python train.py --num_key_value_heads=4 --vocab_size=16384 --hidden_act="geglu" --rope_theta=10000.0 --init_std_up=0.0249 --learning_rate=0.0032 --beta2=0.99 --lr_head=0.00729 --decay_shape="linear" --max_seq_len=512 --train_tokens=472900000
Each number is 50 + 15 x the weight over its row's rms, rounded and kept within 0 to 99. Layers, rows and columns count from 0. The size before them is the row's rms in percent of the matrix's.

# layer 2 attention output, 384x384, rms 0.0911, rows 0-54, columns 256-383
100:34 60 53 56 55 40 55 43 21 61 51 32 36 53 30 56 59 45 69 36 58 51 59 57 46 58 43 43 37 52 75 73 37 27 55 15 70 58 41 47 47 46 65 59 35 40 69 60 34 82 08 30 37 27 39 68 54 63 50 24 49 30 77 24 48 24 56 47 64 66 34 71 38 16 41 15 37 59 44 72 54 38 51 60 27 32 96 35 48 26 62 45 60 54 68 41 50 57 55 66 29 60 82 45 79 52 40 60 17 50 48 21 43 71 34 73 50 52 46 51 50 49 34 61 26 46 45 21
101:69 43 42 57 38 64 61 60 36 38 44 68 57 45 42 60 46 49 62 51 45 24 57 37 53 63 45 65 44 27 39 49 41 75 42 50 51 62 41 47 40 68 39 53 21 32 60 10 82 67 37 33 30 59 66 46 69 32 00 77 58 25 23 69 61 29 58 52 38 67 18 25 67 47 62 44 30 49 57 67 44 82 35 62 17 33 40 45 99 57 58 21 83 59 36 30 38 51 54 56 11 48 57 83 48 81 66 37 67 35 58 29 57 74 53 51 28 52 71 14 46 53 57 31 61 38 56 54
105:25 49 36 43 66 66 47 64 48 79 59 29 73 49 67 67 51 57 60 63 52 45 72 47 44 69 61 55 51 46 92 59 25 80 54 59 52 80 16 30 55 67 34 47 55 69 51 22 48 48 58 27 77 50 71 56 57 48 49 58 63 54 60 33 55 44 62 43 71 74 51 37 58 46 30 37 60 58 60 39 26 55 19 43 31 43 60 33 68 51 53 39 60 54 46 53 42 47 48 40 66 66 70 86 44 77 67 48 48 44 53 74 63 68 59 23 28 74 69 56 69 59 47 57 33 40 45 58
105:55 59 59 30 23 69 50 39 46 65 53 76 61 35 64 55 58 61 81 36 56 60 33 34 63 63 36 47 56 56 47 47 52 31 61 58 61 48 44 42 50 43 66 52 55 68 50 51 49 39 76 45 26 61 24 39 53 65 93 54 48 50 63 58 88 30 11 52 36 44 27 67 53 32 69 50 28 45 55 29 68 57 55 38 63 73 58 54 25 55 52 27 38 52 64 56 88 65 20 47 64 78 68 35 42 38 64 46 60 17 50 32 54 51 52 54 50 54 64 37 19 58 38 72 59 45 18 48
103:43 41 49 41 46 56 72 44 28 63 49 61 47 41 41 70 57 50 52 72 45 56 43 29 51 49 37 35 34 38 48 57 53 63 48 13 48 46 24 62 45 41 22 84 34 41 29 43 32 68 56 68 27 71 32 33 56 36 64 67 41 46 55 43 61 34 22 48 65 59 84 61 65 61 72 45 57 14 27 57 12 57 76 39 23 52 81 37 47 16 44 19 64 37 34 39 65 48 07 40 30 28 73 32 36 51 48 62 57 72 67 36 60 59 49 51 40 57 75 23 68 45 30 48 24 42 67 21
105:53 50 42 65 65 65 41 57 24 47 38 39 64 90 55 63 61 62 67 45 76 30 30 40 57 52 59 57 74 50 70 52 66 41 70 60 61 71 52 53 62 35 70 60 44 35 48 45 73 38 21 59 54 96 55 54 51 47 46 19 49 69 36 43 54 35 34 38 60 42 47 37 45 21 63 82 40 23 44 55 56 60 65 58 43 28 47 31 21 38 61 75 73 44 41 75 31 60 39 44 45 62 81 76 26 74 46 51 84 62 43 32 46 57 26 32 52 39 45 59 23 22 69 50 27 64 45 70
101:46 52 57 59 54 69 53 69 62 49 53 51 53 57 41 48 68 24 81 65 45 51 47 72 59 62 32 55 61 42 57 51 60 38 61 35 39 53 43 67 57 50 70 67 38 39 39 81 40 40 52 54 51 96 52 63 50 67 29 43 37 41 59 36 50 47 81 45 23 45 58 62 84 62 36 57 61 56 47 42 46 75 60 33 47 55 47 67 52 37 50 27 42 54 72 42 53 01 52 79 44 46 49 42 26 86 27 73 64 47 68 42 58 46 49 50 50 23 33 57 53 44 39 52 51 11 57 68
111:44 43 53 58 35 32 71 41 31 61 45 44 65 46 82 38 60 47 53 37 31 56 38 52 66 63 50 37 53 53 29 34 25 61 70 37 39 55 50 11 54 56 54 47 69 38 33 19 80 42 69 64 44 22 33 72 45 41 55 38 31 38 40 34 28 49 38 69 58 18 66 44 48 50 47 39 74 62 41 16 95 67 64 38 59 32 53 44 46 23 57 53 71 99 49 47 47 51 77 63 59 38 68 02 55 56 42 53 40 63 42 52 63 34 24 48 80 63 27 77 43 33 38 55 68 51 95 51
101:64 51 40 53 38 30 43 36 88 49 37 40 33 44 67 52 70 83 33 32 47 51 28 54 51 38 38 51 43 71 62 44 38 30 84 36 68 61 48 70 50 69 29 29 38 39 61 54 37 62 52 13 74 46 37 73 44 97 71 50 40 31 33 69 64 45 75 88 63 52 68 71 37 43 60 56 37 44 55 39 62 68 22 54 62 27 66 45 56 87 30 51 70 23 78 56 05 34 55 60 20 51 41 64 32 18 30 50 52 61 66 42 29 60 41 73 40 49 61 37 48 46 25 47 34 64 54 47
108:27 59 29 40 43 61 43 42 35 44 55 57 61 68 41 58 18 67 63 65 24 45 60 37 68 70 50 72 51 61 59 36 52 47 80 39 48 41 31 47 54 65 24 34 29 22 66 53 35 32 57 34 39 45 59 45 76 58 22 45 41 86 61 56 26 51 36 56 37 59 47 60 50 87 39 64 23 18 56 38 43 41 53 82 37 73 37 60 20 52 31 46 56 35 27 48 50 57 47 80 48 68 66 66 66 45 57 77 78 50 64 80 55 33 38 46 13 58 85 65 53 81 43 39 54 37 41 14
098:60 45 46 47 45 61 46 59 51 45 35 28 82 49 60 52 76 53 52 75 61 53 47 42 50 46 53 42 40 64 46 26 67 21 46 31 10 48 55 55 38 55 73 63 20 51 30 54 43 64 47 48 39 40 67 63 62 90 39 68 90 64 50 70 51 25 81 39 70 62 27 85 42 48 42 65 45 65 41 51 62 72 44 26 46 49 41 11 57 36 50 68 78 49 47 28 52 67 45 25 45 68 43 35 27 56 60 99 38 58 24 30 51 50 38 88 55 44 58 57 47 45 41 54 52 59 51 45
100:34 32 66 28 50 60 45 40 43 31 46 17 54 39 69 51 12 61 61 38 52 38 68 52 49 42 47 63 54 45 53 35 42 36 50 45 31 33 37 70 39 44 43 36 14 45 46 38 48 43 61 51 48 62 41 53 40 77 79 47 46 44 53 62 25 54 63 30 67 72 37 51 60 50 37 43 47 69 88 34 49 56 52 99 73 53 46 66 67 39 54 41 56 36 83 66 88 41 41 46 92 42 56 71 56 65 61 43 37 58 73 48 38 29 43 67 34 64 57 61 79 39 81 49 56 34 77 45
100:47 52 50 22 47 68 30 18 47 43 56 44 26 34 17 70 69 30 45 69 40 76 52 41 71 39 71 66 45 74 26 55 56 67 48 65 76 72 43 51 73 65 54 21 99 69 30 38 46 63 31 59 49 76 27 59 59 42 64 86 57 55 58 59 57 80 34 54 48 52 80 44 43 56 49 54 49 31 44 65 32 62 44 63 42 39 70 05 40 58 44 43 64 82 71 37 78 51 68 89 40 56 59 59 68 34 49 52 42 66 45 61 52 70 33 22 30 81 28 49 61 35 56 44 64 47 70 60
107:44 78 34 40 31 32 54 33 78 43 47 59 73 69 76 37 51 58 55 65 38 42 51 27 19 66 33 57 59 48 42 69 64 36 86 73 33 65 50 48 47 42 43 28 93 56 51 36 71 64 72 55 53 78 47 42 73 40 70 35 61 74 34 50 62 40 84 49 65 34 68 26 29 51 26 52 24 53 47 30 66 71 58 83 55 28 43 55 45 38 67 35 64 54 49 51 32 33 18 39 83 32 18 79 64 61 72 85 83 51 62 46 54 41 36 41 53 75 51 47 67 30 68 43 69 40 42 61
097:55 22 51 37 57 51 59 70 67 39 45 56 50 48 31 76 39 61 47 39 59 55 47 63 43 37 72 47 50 22 55 30 72 73 63 33 50 77 34 59 48 64 61 49 49 54 58 37 38 38 39 38 58 33 68 56 79 41 44 73 52 78 23 09 30 49 59 40 73 28 83 28 44 76 39 60 36 71 55 49 54 56 32 64 73 54 44 42 07 86 33 65 61 13 19 49 34 63 42 69 33 98 10 43 36 37 22 90 52 73 45 70 41 62 46 67 50 63 12 55 55 18 76 58 63 54 39 53
105:44 20 48 52 45 54 38 52 42 52 44 57 56 55 39 36 45 45 64 32 55 42 56 38 48 47 43 67 61 69 66 38 55 39 46 68 41 46 35 76 47 43 41 66 61 34 53 78 56 35 63 53 58 38 43 33 45 40 10 43 77 21 74 61 42 45 44 64 31 39 55 64 19 59 30 54 47 32 67 37 41 47 46 38 43 38 61 52 62 74 13 39 63 66 29 48 35 38 17 28 63 51 47 67 35 71 23 42 97 48 54 73 53 73 39 42 47 24 53 46 69 29 36 43 48 83 43 52
099:65 24 47 55 52 58 30 81 55 61 43 47 43 58 43 32 47 58 57 16 43 54 73 28 86 12 47 24 31 57 64 35 59 56 53 36 20 38 79 10 60 58 64 40 55 46 75 18 47 62 52 40 49 90 14 31 50 57 72 56 66 79 65 15 48 51 32 54 76 67 54 61 37 76 37 55 51 43 47 30 50 57 52 46 69 54 48 20 70 39 53 28 69 70 62 45 73 38 84 54 43 45 54 19 29 86 41 78 30 57 41 97 62 60 23 58 37 29 28 28 51 57 80 47 51 99 45 46
100:44 47 49 47 65 67 46 56 56 55 31 62 55 51 30 51 53 38 60 57 31 52 57 49 38 57 42 32 41 66 38 49 59 44 56 03 58 62 56 88 54 39 41 74 27 48 13 54 20 54 60 57 54 70 36 52 54 72 37 68 71 40 71 44 50 42 55 18 58 49 52 36 37 21 74 52 48 89 82 17 38 28 53 66 99 52 55 39 56 49 48 56 87 23 54 30 54 36 56 38 69 70 33 40 44 71 32 57 46 48 74 51 79 26 28 40 14 49 63 30 42 54 57 79 50 78 74 74
101:47 61 43 58 56 24 41 32 63 44 34 57 48 54 76 48 47 48 73 31 57 29 61 63 30 58 62 53 74 40 48 49 62 33 92 55 37 46 63 78 36 51 57 43 50 37 44 37 45 14 62 54 16 53 77 63 46 73 33 41 52 31 56 32 61 54 42 54 56 58 57 23 81 42 47 44 04 32 41 52 33 18 42 52 55 85 59 45 58 50 28 77 82 27 64 56 57 53 40 34 25 65 50 47 57 39 32 70 49 65 40 58 58 15 44 79 56 56 51 30 51 55 91 51 39 33 42 74
097:66 49 38 62 44 44 47 48 66 41 36 31 62 47 42 57 19 34 56 66 38 53 77 53 54 43 40 62 55 34 54 71 36 64 58 52 59 41 34 38 33 48 43 62 53 47 19 19 92 55 66 09 36 47 70 27 70 33 37 43 52 53 82 57 74 41 61 13 49 52 37 69 11 87 59 36 57 55 35 32 36 71 51 76 54 45 47 52 59 37 54 43 62 57 66 11 54 56 96 41 74 69 56 64 60 56 72 50 14 61 49 43 39 27 54 65 53 54 46 69 21 28 41 44 48 30 45 36
094:56 56 68 46 33 22 52 27 25 61 56 56 45 53 58 60 31 52 39 52 53 58 36 77 25 41 18 58 60 46 50 59 47 42 56 56 57 45 16 30 46 05 36 55 52 50 50 38 42 76 53 61 43 59 39 58 60 55 70 41 59 42 62 38 79 19 60 64 55 78 58 40 52 46 61 20 69 83 41 39 63 64 44 54 50 80 60 38 44 67 34 31 64 77 50 60 63 67 50 61 18 35 36 08 42 17 63 49 60 75 74 80 33 56 48 41 15 47 60 82 25 38 67 74 52 41 57 55
106:58 59 71 33 55 63 38 59 68 74 40 40 37 44 47 31 48 47 46 49 45 67 49 49 63 26 63 44 62 53 49 38 47 72 61 68 36 46 77 67 84 86 71 54 38 38 50 55 75 44 18 23 69 65 77 34 41 39 26 62 47 62 51 61 22 11 64 76 73 54 59 70 76 35 26 38 78 58 47 83 39 45 26 59 39 55 59 68 50 42 26 34 48 90 59 70 74 36 54 86 39 52 53 52 60 41 60 47 46 63 32 55 34 28 52 55 26 42 78 66 57 48 72 30 66 40 60 53
100:53 45 60 52 45 30 46 50 50 50 50 54 54 51 61 37 46 61 62 64 72 38 17 45 33 72 51 24 60 63 75 62 35 28 99 55 43 60 15 39 68 26 50 48 23 55 00 81 51 21 69 11 27 32 80 81 73 17 62 47 67 63 48 44 31 79 22 26 30 43 50 17 30 46 46 51 55 10 50 34 39 62 73 29 48 48 71 49 81 66 13 48 60 28 49 47 52 59 41 76 45 50 46 54 25 48 61 59 32 43 32 42 69 54 48 20 37 49 65 49 33 34 62 41 39 30 19 32
100:40 53 48 58 35 47 55 53 53 63 47 54 62 61 49 58 63 72 40 33 68 43 62 40 42 40 53 65 38 47 47 57 48 52 42 75 49 53 29 57 20 64 18 39 46 34 55 32 56 79 48 23 71 53 75 35 43 00 85 54 37 87 77 38 68 46 55 50 44 61 55 41 53 50 34 18 42 59 43 70 00 60 30 43 19 54 74 78 33 57 79 35 53 39 52 63 62 57 47 33 26 39 54 39 29 09 56 69 88 55 56 61 28 23 81 34 51 48 28 50 48 70 62 56 37 39 38 58
099:48 51 44 83 76 68 55 51 73 41 42 68 46 61 45 41 49 49 42 63 60 57 57 45 45 40 42 31 42 70 54 38 35 53 48 31 55 69 64 37 59 48 54 42 36 55 55 26 39 43 61 57 62 33 34 62 89 53 36 52 75 23 82 33 65 53 39 79 66 43 12 43 42 25 57 51 56 86 56 92 60 43 52 61 88 48 41 26 45 72 48 47 36 50 27 15 41 64 50 26 45 34 62 34 57 66 35 33 17 17 60 50 56 50 13 60 70 89 29 24 22 34 46 35 71 33 96 53
094:40 50 54 39 66 48 71 60 36 63 30 58 37 32 26 61 61 48 62 38 56 49 80 30 48 62 41 51 22 72 48 25 54 34 55 04 61 63 39 63 60 59 69 64 63 39 64 81 51 39 47 66 30 91 29 45 39 50 46 43 66 64 76 55 80 57 41 61 38 31 52 58 72 47 54 55 45 23 67 39 09 58 43 37 30 51 55 81 31 58 74 81 38 21 37 72 77 41 63 49 99 48 76 40 09 63 43 70 71 41 43 30 61 45 39 61 67 30 59 28 54 70 31 27 51 34 56 63
105:36 63 47 50 28 37 40 57 70 41 70 44 26 27 45 43 61 50 53 38 56 45 57 42 34 58 48 56 63 33 60 47 53 46 14 23 65 61 70 72 39 75 25 49 45 34 72 50 39 36 33 61 85 48 50 51 44 44 62 77 28 19 70 52 50 53 38 67 52 68 73 50 39 10 52 36 74 60 70 38 38 70 28 56 38 60 57 43 17 71 31 43 49 77 84 65 39 52 58 20 41 70 04 66 53 26 70 61 39 43 57 29 65 27 53 57 54 74 33 75 53 44 63 63 23 28 37 55
105:63 40 21 57 58 38 35 43 46 47 32 34 34 81 43 61 62 66 39 43 64 67 69 47 56 49 48 58 28 59 40 45 32 34 55 29 79 62 42 53 42 51 29 46 67 46 38 83 72 62 37 36 55 40 47 69 44 75 53 41 62 79 60 51 71 07 67 27 42 15 37 21 71 22 36 39 36 19 47 51 50 11 16 54 61 26 76 64 55 29 25 46 79 53 46 78 49 73 64 39 36 53 18 30 63 46 48 35 64 79 79 37 51 69 40 60 59 48 80 27 60 85 86 60 32 50 46 41
101:51 43 48 57 58 72 40 53 65 55 69 53 55 39 79 41 62 65 55 71 69 52 66 43 78 49 27 68 68 72 29 63 41 53 79 66 56 55 46 50 59 53 49 47 51 45 53 62 53 29 76 46 25 59 26 49 41 45 51 71 37 57 51 39 64 72 45 34 33 35 56 50 44 18 51 47 49 71 63 70 36 56 36 72 64 49 08 57 41 39 39 25 38 58 47 64 45 24 42 29 40 65 50 55 61 61 93 58 56 38 62 49 41 43 19 67 39 47 60 53 45 64 30 63 52 69 04 46
102:50 36 53 68 62 48 31 42 45 46 76 50 34 58 66 29 47 33 47 51 61 56 54 58 39 44 63 79 46 12 31 57 52 68 35 61 15 72 56 80 80 41 93 62 19 51 38 79 26 66 42 73 61 85 46 47 47 63 69 73 38 52 39 56 54 63 39 50 51 31 50 63 64 52 31 59 93 44 13 32 81 01 74 30 47 61 48 51 73 52 16 35 44 77 40 71 16 53 37 47 27 53 72 52 65 49 68 45 60 54 42 58 27 50 50 53 76 44 61 54 40 44 44 26 34 49 63 45
106:70 67 82 58 45 49 49 61 42 19 60 78 55 64 21 47 47 56 49 36 28 68 41 65 52 33 81 57 55 42 56 44 62 50 45 73 53 56 37 68 48 34 37 71 38 54 52 45 59 75 11 41 43 73 67 28 42 33 68 44 27 45 52 75 18 56 47 65 72 67 70 68 80 49 45 51 52 31 34 58 60 64 60 32 20 55 43 67 44 55 39 39 30 21 52 74 77 45 41 43 48 56 54 22 58 22 49 46 65 37 44 42 38 32 62 22 43 63 46 56 60 28 55 34 39 63 50 38
101:41 58 42 84 35 55 54 46 47 65 58 48 63 37 41 57 49 76 50 31 59 59 38 52 27 75 53 27 55 20 37 61 68 42 40 63 51 52 36 98 31 47 58 69 38 99 61 45 43 28 71 56 62 09 72 56 73 50 69 50 47 62 40 73 52 49 67 49 46 61 41 30 69 27 41 52 41 53 56 29 70 53 54 63 65 66 42 48 62 42 61 45 59 62 43 43 56 57 45 42 45 68 37 26 52 38 59 32 23 62 55 45 37 38 25 63 32 05 66 58 60 99 39 52 38 56 35 70
096:33 44 42 65 57 56 28 64 40 47 49 65 68 77 53 65 77 63 35 52 74 21 41 54 57 61 30 64 60 51 50 52 24 50 09 44 58 07 62 64 62 41 40 45 27 43 33 76 43 86 56 28 65 36 40 43 49 42 48 73 38 34 39 78 57 50 55 46 79 61 44 37 31 54 49 52 54 88 49 43 39 69 56 46 23 58 40 05 34 59 32 36 74 55 25 53 35 28 32 64 27 90 77 56 36 34 53 76 57 67 70 52 61 50 34 59 25 47 47 53 37 67 31 59 58 41 80 36
094:37 45 91 55 44 55 58 54 21 65 65 58 48 51 59 54 56 35 55 59 51 32 75 77 64 56 31 50 36 25 58 46 25 28 53 58 14 76 49 50 37 58 87 54 48 56 56 31 46 47 55 55 48 30 49 35 65 87 38 70 65 43 45 62 60 35 64 35 54 60 32 65 33 53 19 40 46 39 73 41 34 72 44 56 16 50 31 38 86 38 36 40 40 50 52 49 59 31 71 53 40 60 66 32 29 49 63 25 46 59 48 58 49 27 46 67 44 40 34 76 52 60 37 30 79 57 66 44
094:51 54 44 60 41 45 48 60 37 50 19 27 57 27 48 57 42 60 45 60 45 57 64 39 46 51 40 49 49 61 54 55 37 56 61 84 61 46 32 37 62 29 31 72 42 50 28 50 69 28 28 24 60 73 21 34 44 79 29 39 47 35 28 35 32 59 64 61 50 45 35 39 31 49 97 29 47 27 72 59 34 64 50 27 60 55 52 60 56 21 56 82 82 60 58 14 46 47 53 41 64 70 44 30 19 37 43 83 50 60 45 50 64 40 67 44 24 40 45 71 33 31 28 56 64 53 56 31
105:69 32 58 44 50 65 61 53 64 44 37 30 63 58 32 50 44 39 58 46 34 50 28 55 41 45 58 56 53 54 59 38 30 53 68 15 49 67 29 74 48 46 41 68 43 34 70 41 52 62 61 70 21 37 37 76 66 28 54 44 38 35 55 59 00 55 66 67 40 41 57 23 47 30 40 52 70 46 49 72 33 38 56 46 39 19 36 46 84 87 52 53 51 62 75 63 46 62 57 55 28 40 54 44 81 58 64 25 27 55 63 59 77 32 37 33 43 24 19 04 73 30 80 43 75 74 50 63
104:32 22 50 43 64 41 53 27 42 68 56 56 50 50 63 64 43 41 55 41 49 47 44 45 60 34 50 47 34 67 59 39 55 53 15 44 44 39 87 51 55 67 38 51 63 48 53 81 45 53 68 42 64 21 46 53 27 55 43 30 48 44 31 41 68 55 16 40 53 45 65 87 72 60 25 76 28 66 47 73 57 65 52 64 82 61 43 62 56 58 63 47 68 33 44 34 43 19 55 69 48 78 43 36 51 41 50 84 66 48 46 49 53 40 41 32 81 76 20 68 35 59 47 44 78 52 35 53
096:67 48 51 62 41 71 75 37 39 47 52 75 50 49 51 47 56 51 40 38 46 37 73 72 63 40 72 58 45 44 55 32 27 43 42 30 41 35 72 42 57 60 37 50 46 58 56 62 89 36 67 69 42 61 61 67 34 63 45 38 70 24 59 68 26 28 78 68 45 47 33 45 45 40 22 42 99 52 44 04 59 45 53 49 12 41 55 78 61 21 46 55 38 70 39 66 33 51 45 44 33 53 55 43 42 78 58 52 17 67 36 54 26 54 24 63 48 24 76 64 53 38 15 51 37 35 31 49
099:57 71 22 13 35 53 31 25 21 35 62 46 79 51 22 52 46 38 49 49 40 56 61 32 41 32 47 30 39 50 51 49 43 33 57 68 61 35 83 77 29 74 55 54 65 23 57 56 56 47 44 60 50 46 35 46 51 70 40 64 41 58 54 65 68 50 50 49 41 32 55 70 48 31 24 62 58 33 61 39 47 61 44 72 52 68 35 53 66 34 41 11 60 77 62 46 64 64 38 75 31 47 32 40 46 52 20 25 66 24 30 61 67 50 48 42 43 47 42 28 78 57 55 53 39 17 32 34
093:50 38 46 55 53 48 49 48 71 59 56 41 52 42 35 45 63 40 72 34 43 55 65 58 43 42 43 57 26 47 21 47 63 53 60 37 45 46 59 57 21 53 47 63 59 32 88 46 62 59 69 66 77 22 53 57 48 72 46 44 29 81 44 38 52 32 61 50 54 38 50 85 61 60 39 45 49 29 61 32 46 60 25 62 39 71 83 45 38 75 36 81 67 55 48 31 53 69 50 42 44 60 35 54 63 71 54 02 63 49 33 65 77 63 81 50 44 00 68 48 91 99 52 41 28 53 54 32
101:63 62 46 56 48 74 44 66 46 32 44 53 33 36 46 46 08 58 44 38 59 52 42 45 43 43 45 56 40 49 59 30 08 32 31 67 53 59 70 28 39 46 57 16 58 52 34 61 42 58 61 51 51 24 64 25 17 81 29 32 99 46 80 50 39 62 66 43 59 66 54 49 57 49 31 54 66 58 43 66 24 68 18 60 63 53 34 50 38 70 35 41 63 59 35 63 49 58 66 56 54 32 89 45 51 31 72 24 40 34 70 78 42 64 80 56 46 45 40 53 39 45 45 46 59 54 58 55
097:41 38 23 54 59 37 70 64 52 62 38 66 63 53 68 34 26 41 53 59 55 33 43 64 49 16 44 54 41 75 53 82 53 48 62 64 59 41 69 17 51 33 64 82 47 54 73 41 48 36 40 51 52 40 50 51 61 51 29 61 28 47 63 51 52 69 28 65 90 41 57 36 47 45 47 41 76 52 27 51 39 61 97 48 54 39 44 38 54 70 99 37 31 53 35 53 53 50 66 57 47 52 43 63 42 68 98 29 54 24 59 64 08 50 63 27 51 38 59 29 54 51 52 32 61 78 54 44
103:46 42 57 56 38 45 44 44 46 33 79 60 31 57 39 46 47 61 35 46 56 67 50 48 66 51 68 52 46 57 62 74 38 69 64 19 69 56 48 50 40 72 60 64 67 48 49 31 71 97 44 33 32 58 42 77 55 48 51 69 76 42 58 37 32 62 59 37 34 52 41 05 40 79 24 75 24 44 90 50 39 44 48 28 53 09 50 59 72 66 56 67 44 79 63 43 36 56 83 32 25 86 37 42 36 49 55 47 29 78 54 58 49 92 61 47 67 20 42 35 59 38 66 67 53 40 51 41
092:38 54 59 41 63 33 33 32 74 15 62 57 54 58 30 54 43 59 56 29 75 61 61 37 44 47 62 48 39 62 45 63 30 74 77 63 58 58 53 53 33 64 56 17 22 67 52 59 65 60 18 56 56 57 29 63 21 63 46 45 34 43 44 33 21 25 54 49 41 49 51 26 54 08 50 49 26 61 62 44 43 34 27 54 56 44 36 46 32 04 47 60 48 61 47 59 65 21 56 63 36 65 47 51 55 43 49 80 59 50 49 37 41 26 54 49 45 33 57 33 43 34 84 19 69 26 84 59
102:53 56 46 42 60 53 68 45 44 42 63 65 47 64 30 93 67 57 67 49 48 37 58 52 61 28 50 42 40 35 47 44 62 25 36 49 67 54 76 24 03 25 13 21 70 18 67 56 40 76 69 68 95 47 37 52 67 35 59 53 59 38 58 49 71 63 63 26 47 45 27 59 58 71 32 63 81 32 59 21 41 61 65 50 34 35 61 45 46 52 48 40 52 41 24 23 53 33 51 45 50 42 49 27 15 37 77 81 40 73 59 49 53 41 56 52 55 80 54 52 24 59 81 33 61 51 36 29
101:32 63 58 67 21 39 65 63 51 48 49 70 42 48 56 48 54 57 67 57 64 60 38 44 56 67 67 59 35 53 64 43 09 34 26 59 57 52 57 42 64 85 49 59 35 73 46 77 61 70 67 14 42 49 54 90 35 25 49 37 56 21 62 52 23 27 58 43 54 75 20 26 52 50 07 16 76 85 57 75 72 49 53 28 28 55 12 55 35 41 52 88 62 40 22 58 54 37 39 31 37 80 56 16 76 31 50 52 58 71 49 68 40 35 49 45 67 53 87 61 54 73 81 51 44 63 88 37
098:36 63 49 48 54 30 53 61 44 54 58 46 49 47 35 41 54 32 58 45 57 16 55 50 51 40 35 54 37 34 61 50 04 46 83 56 56 59 38 45 64 07 44 49 67 48 61 38 47 29 52 16 51 27 62 67 62 58 50 60 60 11 77 58 55 15 22 42 22 22 39 44 57 65 55 16 55 32 26 47 55 36 31 54 54 69 40 24 56 54 13 31 99 51 45 66 49 48 68 28 44 51 71 74 42 50 75 68 57 48 59 57 42 64 40 43 31 28 57 61 45 78 25 78 13 80 50 30
098:58 50 60 15 35 43 35 75 26 29 35 67 35 49 47 35 55 66 29 69 37 71 56 25 61 43 43 28 67 42 56 56 64 50 43 59 42 60 82 37 58 84 59 78 69 57 48 36 60 48 65 16 44 29 50 27 50 56 41 86 53 61 55 62 80 66 10 54 64 51 35 50 50 53 75 69 43 43 40 40 49 64 78 52 42 52 52 73 26 48 62 11 48 78 58 59 58 48 48 63 20 32 70 37 49 40 26 48 68 66 77 34 22 34 59 19 31 47 38 35 51 78 51 48 58 53 49 45
097:61 31 29 58 57 75 44 36 43 48 50 64 46 64 33 44 53 58 64 96 44 63 65 51 46 60 53 51 60 62 43 49 58 40 41 45 74 69 30 35 55 36 53 32 64 36 57 40 60 58 59 61 49 55 78 22 49 40 51 70 46 35 60 71 47 69 76 89 69 58 22 51 53 52 86 53 44 31 29 72 60 36 83 28 67 47 51 50 44 47 45 48 47 45 04 56 38 55 40 68 71 36 48 32 64 29 69 44 32 56 61 53 72 67 28 35 47 63 72 21 57 50 49 47 57 45 54 55
100:50 33 49 61 44 43 47 42 34 44 43 54 54 50 40 33 39 47 48 52 70 30 64 50 38 45 55 75 21 71 57 59 60 56 60 45 43 53 83 27 57 64 72 53 48 29 55 40 54 37 47 30 35 28 82 45 66 72 28 94 44 63 70 28 69 61 32 51 49 67 84 37 19 13 45 57 49 38 79 44 70 53 39 55 37 46 34 63 45 59 38 67 52 29 54 38 17 53 31 42 49 66 53 59 50 65 67 74 58 22 33 65 30 45 63 30 34 28 48 40 67 42 28 44 51 08 52 33
104:54 32 45 50 65 51 65 28 60 47 52 56 61 42 39 49 85 35 68 34 68 64 37 45 41 37 39 59 66 56 64 33 58 31 68 74 43 15 33 89 51 36 27 24 54 65 63 47 45 14 26 71 34 58 09 51 59 62 58 60 57 51 36 42 12 42 63 34 30 45 31 49 47 60 46 73 76 55 40 14 16 49 54 62 57 62 23 44 61 65 29 50 22 68 64 38 48 43 32 55 46 67 51 65 40 32 68 59 55 94 77 53 33 77 28 43 61 46 52 57 23 37 49 41 17 52 41 66
104:50 62 91 61 53 49 62 51 38 46 35 54 38 66 39 55 79 39 45 75 52 47 58 27 47 29 53 45 37 52 39 43 51 33 56 37 69 52 37 31 76 33 60 50 67 27 44 29 34 61 67 62 37 09 61 22 46 62 52 37 72 54 71 56 84 60 41 30 64 55 47 38 39 57 56 65 51 60 41 75 67 35 36 84 69 53 41 61 20 38 59 60 49 45 64 69 46 61 50 39 25 61 70 81 82 33 57 63 66 97 69 54 63 75 45 52 20 56 36 33 58 20 65 50 92 70 66 63
100:71 47 53 27 45 44 64 44 52 68 65 49 53 67 38 43 49 46 27 52 29 44 37 76 46 38 49 61 52 39 99 61 51 41 39 43 52 69 77 60 40 47 65 53 22 64 46 40 43 64 54 29 58 62 58 30 57 30 65 73 43 73 47 50 65 55 65 33 89 68 53 58 30 19 35 35 26 90 54 55 54 58 45 41 48 73 48 45 28 46 57 83 41 60 03 09 57 75 53 46 43 57 35 73 39 26 54 35 38 23 79 35 70 46 19 39 46 59 63 73 40 37 58 32 40 65 79 82
104:37 47 65 57 29 37 80 66 56 25 48 58 53 50 52 64 37 36 32 52 54 59 30 45 47 54 58 57 39 40 51 62 53 71 33 51 45 53 48 41 55 65 30 32 59 73 75 88 28 55 59 36 60 37 24 60 58 47 45 55 50 20 56 51 54 64 59 48 19 32 23 29 67 83 24 45 30 58 84 47 38 49 54 59 68 83 61 40 60 65 37 42 58 61 54 51 83 46 31 29 64 67 69 67 63 48 75 41 55 65 67 25 39 77 64 63 66 50 71 24 39 62 46 28 54 89 49 60
105:56 41 56 31 42 63 65 24 65 52 46 60 64 48 46 68 26 39 58 44 64 57 50 66 40 56 57 48 74 64 44 68 68 40 25 37 44 64 89 63 57 67 34 37 44 45 19 40 30 17 74 19 43 29 63 52 80 16 50 51 34 28 22 88 51 25 64 55 48 24 34 47 16 39 40 44 49 53 48 22 50 75 32 64 65 38 53 74 50 49 43 66 68 49 34 68 87 28 59 75 61 69 20 53 38 49 82 55 67 37 43 53 42 47 26 65 57 50 42 35 57 42 48 74 32 29 23 60